Weights of a small transformer language model: width 96, 94M tokens.
Each number is 200 + 30 x the weight over the matrix's rms, rounded and kept within 0 to 999. Layers, rows and columns count from 0.

# down: layer 4 MLP down (transposed), 384x96, rms 0.185, rows 187-203, columns 0-95
# up: layer 4 MLP up, 384x96, rms 0.197, rows 188-203, columns 0-95
down187,199,174,194,245,186,260,218,226,183,187,164,202,229,210,134,200,184,221,213,224,212,146,184,203,183,246,231,203,250,211,225,200,167,159,220,190,244,172,202,207,184,212,248,234,199,181,204,186,195,220,219,203,183,186,176,175,204,166,201,216,231,191,236,204,166,146,204,234,181,214,167,191,199,147,188,197,209,248,230,223,202,216,178,240,173,220,176,149,240,198,180,243,179,192,174,197
up188,233,224,231,237,139,180,226,164,197,228,202,213,153,237,168,174,207,221,188,193,182,209,157,223,179,200,240,145,187,246,257,163,205,210,209,201,183,130,241,197,215,154,198,161,158,236,200,220,194,205,187,204,194,240,221,222,195,160,190,234,261,213,202,210,175,154,194,180,163,208,204,189,155,199,206,207,235,142,238,233,176,160,261,217,165,208,182,216,216,164,189,195,186,201,217,212
down188,224,183,138,217,157,193,228,181,168,196,223,230,229,213,209,213,177,213,248,190,199,198,162,224,205,184,220,150,178,276,256,196,174,233,227,207,212,238,164,164,187,219,165,229,199,206,165,181,200,244,233,231,207,210,229,215,191,208,153,176,202,194,206,218,209,161,176,228,172,207,200,216,233,218,220,183,234,240,185,223,190,154,225,128,197,185,200,184,245,213,182,224,183,136,192,161
up189,168,129,196,170,220,227,185,229,174,234,235,243,188,167,218,232,234,214,210,226,230,195,191,164,192,241,175,189,211,184,172,167,185,169,142,184,173,212,185,210,174,186,190,216,208,204,272,266,198,214,193,219,254,219,170,234,161,239,183,201,209,248,184,172,143,209,194,181,221,231,249,218,147,233,227,228,200,175,164,206,191,224,218,207,186,166,191,134,172,216,168,154,168,213,136,189
down189,158,192,196,196,156,179,195,100,224,163,201,187,184,141,207,194,158,201,205,256,254,190,190,209,170,199,218,185,199,183,145,216,219,216,230,203,163,207,216,216,214,135,238,225,161,173,184,227,198,250,197,196,128,175,245,200,181,229,196,173,198,223,169,241,211,210,217,149,207,244,185,230,184,216,186,252,134,225,183,178,211,186,197,197,252,181,173,223,197,217,178,239,151,185,273,267
up190,216,203,197,194,220,216,170,204,210,182,184,177,202,194,157,214,198,180,116,196,174,216,211,190,193,214,185,248,132,225,176,178,196,230,204,144,259,174,226,206,214,161,245,253,213,224,185,247,204,243,160,135,199,201,238,178,159,222,179,173,162,203,185,189,186,199,221,159,145,183,181,195,215,180,225,196,187,237,191,242,205,186,231,206,160,214,179,228,218,218,191,214,221,168,173,187
down190,146,197,177,213,202,197,155,213,116,232,212,168,186,174,195,215,176,177,244,191,213,185,205,243,220,173,185,205,198,193,184,226,231,182,180,212,194,245,183,255,200,221,187,197,193,189,189,217,166,145,260,199,223,157,170,231,173,178,230,244,199,198,203,206,215,274,200,236,169,224,184,185,217,201,217,187,199,150,178,238,193,231,194,162,212,221,194,212,171,201,210,165,185,227,197,193
up191,193,169,185,181,183,158,126,203,197,240,171,193,207,188,213,155,205,171,253,202,243,198,193,213,176,211,231,183,224,210,165,212,181,201,170,196,206,187,188,175,152,207,186,187,238,263,226,193,182,184,194,191,200,158,225,202,234,226,166,233,226,179,182,209,229,223,164,171,198,203,239,135,230,163,178,241,176,190,233,203,143,243,160,181,199,218,209,224,219,215,158,216,186,271,231,244
down191,213,181,266,154,236,231,165,219,246,161,212,176,279,162,232,253,201,180,204,260,194,188,199,239,168,221,177,239,184,173,201,175,199,197,210,190,150,212,140,189,224,226,234,224,188,170,183,166,206,184,163,218,155,195,167,264,162,198,194,233,188,260,158,195,227,147,280,226,221,206,159,257,188,186,206,168,149,200,183,193,169,208,150,133,184,190,138,157,186,189,231,206,261,203,220,169
up192,150,197,211,220,196,219,197,222,225,238,188,183,199,261,209,148,193,155,214,203,258,157,186,234,223,208,159,177,224,118,132,239,214,281,212,80,276,212,195,225,235,137,188,195,182,227,191,217,147,146,190,256,234,133,172,261,259,178,228,243,192,231,233,230,258,193,192,174,179,191,185,258,128,217,218,172,232,204,117,193,145,149,155,217,141,187,193,188,282,232,150,219,219,211,165,252
down192,111,176,181,213,162,216,150,195,184,228,180,239,226,224,200,180,230,182,239,237,189,164,191,188,172,247,242,191,232,175,173,228,247,247,203,178,144,144,295,222,218,156,169,160,212,259,277,291,172,203,172,206,230,108,191,233,225,181,191,227,223,192,235,215,210,230,177,190,195,208,131,203,206,208,236,115,193,193,168,226,196,179,169,223,186,210,181,186,235,120,194,271,221,173,215,220
up193,213,192,207,153,207,208,160,227,214,234,182,202,230,217,256,211,188,224,203,206,174,205,233,143,181,168,227,184,220,216,250,188,232,202,243,225,170,175,147,211,238,217,281,210,167,212,183,226,208,168,178,171,196,202,227,180,214,155,242,155,213,183,219,162,226,184,214,205,206,169,201,230,211,196,219,232,225,193,208,180,110,185,226,185,249,205,202,205,181,177,269,224,289,157,208,200
down193,227,192,161,148,191,277,138,189,257,159,244,157,224,226,190,186,264,258,209,212,200,233,219,153,224,214,143,214,249,183,164,174,169,214,223,157,224,194,181,182,180,172,203,214,139,215,210,222,231,172,242,226,173,168,169,174,170,215,277,195,203,173,193,253,159,230,176,198,200,212,216,199,216,172,135,201,189,177,203,173,212,264,178,231,196,154,207,187,212,238,193,181,182,221,215,212
up194,243,184,192,122,242,210,173,232,214,186,168,117,194,181,150,173,199,173,175,228,230,210,224,223,183,234,202,209,196,178,191,172,234,222,191,172,146,143,154,123,188,210,168,171,193,206,200,205,189,181,205,182,152,219,207,160,212,196,148,172,222,232,188,223,186,248,167,255,192,224,213,186,253,207,171,188,230,189,244,189,193,213,168,149,196,229,186,209,214,210,206,225,179,188,157,208
down194,214,229,185,192,218,214,197,197,206,178,192,138,182,207,217,249,176,195,151,193,183,183,169,213,143,209,198,175,199,220,174,209,184,147,212,206,180,224,256,206,172,156,224,163,201,232,204,219,267,207,278,190,239,181,174,214,195,175,188,243,231,204,211,183,221,231,185,259,163,202,202,188,180,206,241,226,216,177,182,227,182,215,201,183,244,214,221,228,194,166,234,188,192,180,207,181
up195,220,176,242,248,194,255,185,169,224,224,193,213,231,219,182,180,196,205,193,240,162,209,181,144,194,165,170,209,201,155,235,192,189,199,160,163,178,211,206,199,233,204,223,199,206,184,181,200,190,245,200,206,186,160,186,184,216,175,220,250,206,238,174,132,194,177,187,195,209,223,229,132,204,192,174,190,232,189,199,218,229,165,206,205,176,198,202,179,210,240,229,200,226,182,205,215
down195,209,166,156,182,204,208,170,214,189,197,199,199,231,195,194,198,192,197,206,210,167,192,189,242,232,192,178,185,180,175,177,204,217,200,228,219,230,232,199,192,260,178,193,193,184,196,222,191,156,217,261,202,166,175,177,181,208,238,171,237,171,190,195,165,176,188,251,179,264,171,229,232,216,212,193,160,174,144,249,201,192,214,145,197,201,213,197,191,212,209,223,209,192,211,208,235
up196,204,151,204,114,198,186,181,215,170,211,204,206,188,155,229,216,213,162,211,128,189,195,198,210,224,225,202,199,216,203,169,152,160,208,190,156,217,140,197,156,169,165,252,219,253,193,148,247,203,217,192,171,207,163,205,185,185,244,198,218,175,175,185,197,219,189,179,182,186,204,191,209,196,205,177,169,207,213,244,164,156,255,243,178,169,244,187,216,211,208,197,230,175,216,193,208
down196,214,192,160,159,193,230,207,221,188,160,225,208,182,231,216,167,210,192,169,177,241,236,238,244,173,189,159,233,182,222,244,253,197,226,216,227,201,235,214,223,283,157,199,145,179,165,211,215,201,205,180,194,192,184,247,233,221,163,157,158,180,212,203,165,210,200,247,200,193,180,212,135,225,190,155,167,206,260,142,251,199,172,234,210,210,193,233,202,198,191,186,149,173,182,185,226
up197,223,191,215,150,214,224,184,199,230,210,211,180,264,203,251,214,219,203,163,198,158,197,184,238,214,157,185,193,201,239,177,177,196,175,213,203,216,190,169,200,173,230,183,178,176,196,232,192,210,191,209,214,196,194,211,195,213,210,174,192,234,171,224,236,213,252,248,203,184,185,222,241,202,235,178,185,197,225,250,198,219,241,162,193,159,149,131,238,228,228,179,186,186,157,205,253
down197,182,184,207,192,241,198,165,219,144,264,250,207,219,172,224,200,185,178,194,229,237,180,173,187,192,178,155,188,179,184,214,249,203,188,184,218,174,184,219,168,180,214,143,210,179,195,184,207,160,181,230,255,228,205,227,159,212,219,191,174,215,224,202,177,190,213,219,187,237,231,214,252,192,203,201,206,212,155,209,223,205,230,204,155,259,169,183,185,234,252,169,211,177,217,225,171
up198,254,200,205,204,235,221,211,195,236,240,179,223,211,220,156,145,176,189,220,186,204,175,174,190,258,173,216,181,255,155,183,167,176,168,199,137,212,193,193,197,188,217,276,233,210,238,146,177,168,212,179,219,205,170,194,203,192,170,231,196,189,182,234,199,191,197,201,240,206,203,202,154,188,168,227,147,177,174,169,168,195,202,170,177,200,146,237,161,195,187,180,250,209,190,195,148
down198,168,205,198,193,206,181,134,176,165,164,198,173,207,216,181,167,212,153,176,193,204,164,185,215,156,219,201,180,154,202,174,168,204,188,185,229,169,188,217,133,169,228,176,186,146,197,168,213,208,146,205,218,193,171,237,183,188,179,143,179,155,172,209,151,194,213,139,127,162,185,139,213,220,187,186,181,202,186,184,252,226,219,227,174,218,220,171,221,212,181,188,211,206,199,215,197
up199,225,190,194,164,206,226,193,204,176,157,220,189,168,194,235,169,251,149,175,188,152,276,249,234,242,237,199,238,170,194,184,235,215,192,197,223,213,116,192,202,204,156,206,204,227,173,222,191,152,231,215,234,167,212,273,227,234,188,191,176,156,203,207,249,163,270,205,183,217,142,171,216,175,144,169,182,203,226,245,190,198,186,119,177,161,203,239,241,175,215,239,208,219,176,218,163
down199,185,171,230,232,194,205,209,181,205,250,189,255,198,179,190,202,168,224,221,225,222,162,184,187,181,195,213,171,256,263,206,220,227,194,209,133,218,216,260,218,195,173,209,235,190,250,167,190,245,195,228,207,210,194,155,210,256,173,168,224,211,196,258,172,239,178,136,196,189,246,180,232,179,255,243,185,214,194,254,275,169,183,215,213,189,229,208,183,198,168,188,229,189,184,178,225
up200,242,171,217,192,210,215,215,236,216,200,180,216,238,165,170,185,180,213,205,233,215,198,199,192,151,181,217,201,205,208,174,150,217,229,208,227,216,215,215,192,193,192,172,166,184,153,237,209,213,233,191,138,198,213,233,185,191,220,147,190,257,240,183,251,238,198,198,196,192,220,153,195,245,155,198,181,197,186,242,174,154,279,187,206,228,236,146,204,167,201,204,206,184,253,141,246
down200,136,191,193,200,196,173,188,214,174,202,169,163,254,165,167,257,148,195,195,180,191,134,157,190,217,171,206,198,204,214,199,252,197,173,194,182,208,197,186,183,213,228,167,200,239,204,186,194,191,199,191,196,212,197,193,210,242,244,203,263,232,164,182,167,179,231,205,231,226,238,211,227,203,173,250,213,202,177,221,246,202,184,156,200,255,193,231,212,224,226,195,196,199,183,239,197
up201,231,218,181,150,249,255,218,186,216,218,217,208,235,237,197,263,254,235,253,182,145,182,191,195,179,150,240,229,158,262,188,205,202,166,220,190,210,227,162,186,212,228,184,210,239,222,228,197,145,222,192,160,166,149,181,206,170,216,210,214,151,136,191,170,164,217,163,174,236,205,241,225,178,166,210,198,180,164,236,159,236,216,173,186,169,215,199,215,187,260,197,200,192,182,180,174
down201,208,223,194,174,221,206,160,198,165,258,145,183,169,251,158,125,151,170,192,231,227,179,167,187,239,169,243,189,217,222,199,252,185,198,190,160,205,188,299,216,139,135,214,285,182,203,192,188,258,219,223,202,221,190,158,177,217,184,157,169,241,172,226,167,219,176,159,234,203,202,154,177,249,150,179,234,231,195,191,193,178,177,210,197,209,255,201,166,223,216,183,140,189,192,216,221
up202,174,182,229,169,218,150,180,208,242,210,208,191,186,212,174,175,214,196,160,183,213,202,214,194,254,234,192,191,168,214,226,176,164,164,193,221,163,216,174,275,230,186,178,230,221,234,230,207,266,162,202,222,214,195,176,217,216,232,218,189,186,246,204,227,213,229,226,206,155,176,150,215,242,189,168,250,219,240,200,145,208,158,217,221,199,191,174,203,171,232,207,226,216,227,210,238
down202,192,238,180,252,190,225,203,188,142,200,212,186,249,135,191,214,195,238,204,184,178,152,185,192,161,189,205,212,201,178,201,241,193,226,202,214,201,208,211,218,227,193,168,267,223,181,199,196,221,178,184,167,224,223,183,212,211,226,190,163,222,172,177,140,200,193,185,140,203,194,205,186,175,201,216,138,175,243,222,194,211,228,182,189,228,169,255,199,231,200,242,192,152,183,178,178
up203,183,203,139,219,250,217,186,168,219,183,183,170,198,197,226,173,181,252,239,217,216,171,191,173,214,176,239,182,164,174,160,234,214,235,230,201,190,180,188,185,161,196,190,202,259,187,138,182,210,166,225,194,188,210,222,172,167,226,207,167,239,202,198,187,205,203,213,226,193,230,203,180,216,200,260,213,206,248,189,204,202,242,102,236,234,169,197,170,219,248,234,161,189,173,162,193
down203,197,197,180,230,139,227,184,164,208,170,192,195,174,223,158,186,174,203,203,203,192,224,218,187,188,229,225,209,170,182,198,213,167,198,188,185,198,188,196,191,222,192,194,207,217,211,135,205,183,146,216,224,266,213,208,181,218,220,224,220,236,180,196,183,213,193,170,191,189,212,156,161,184,242,173,169,210,194,239,154,148,187,165,232,199,184,171,191,192,210,223,190,181,167,230,164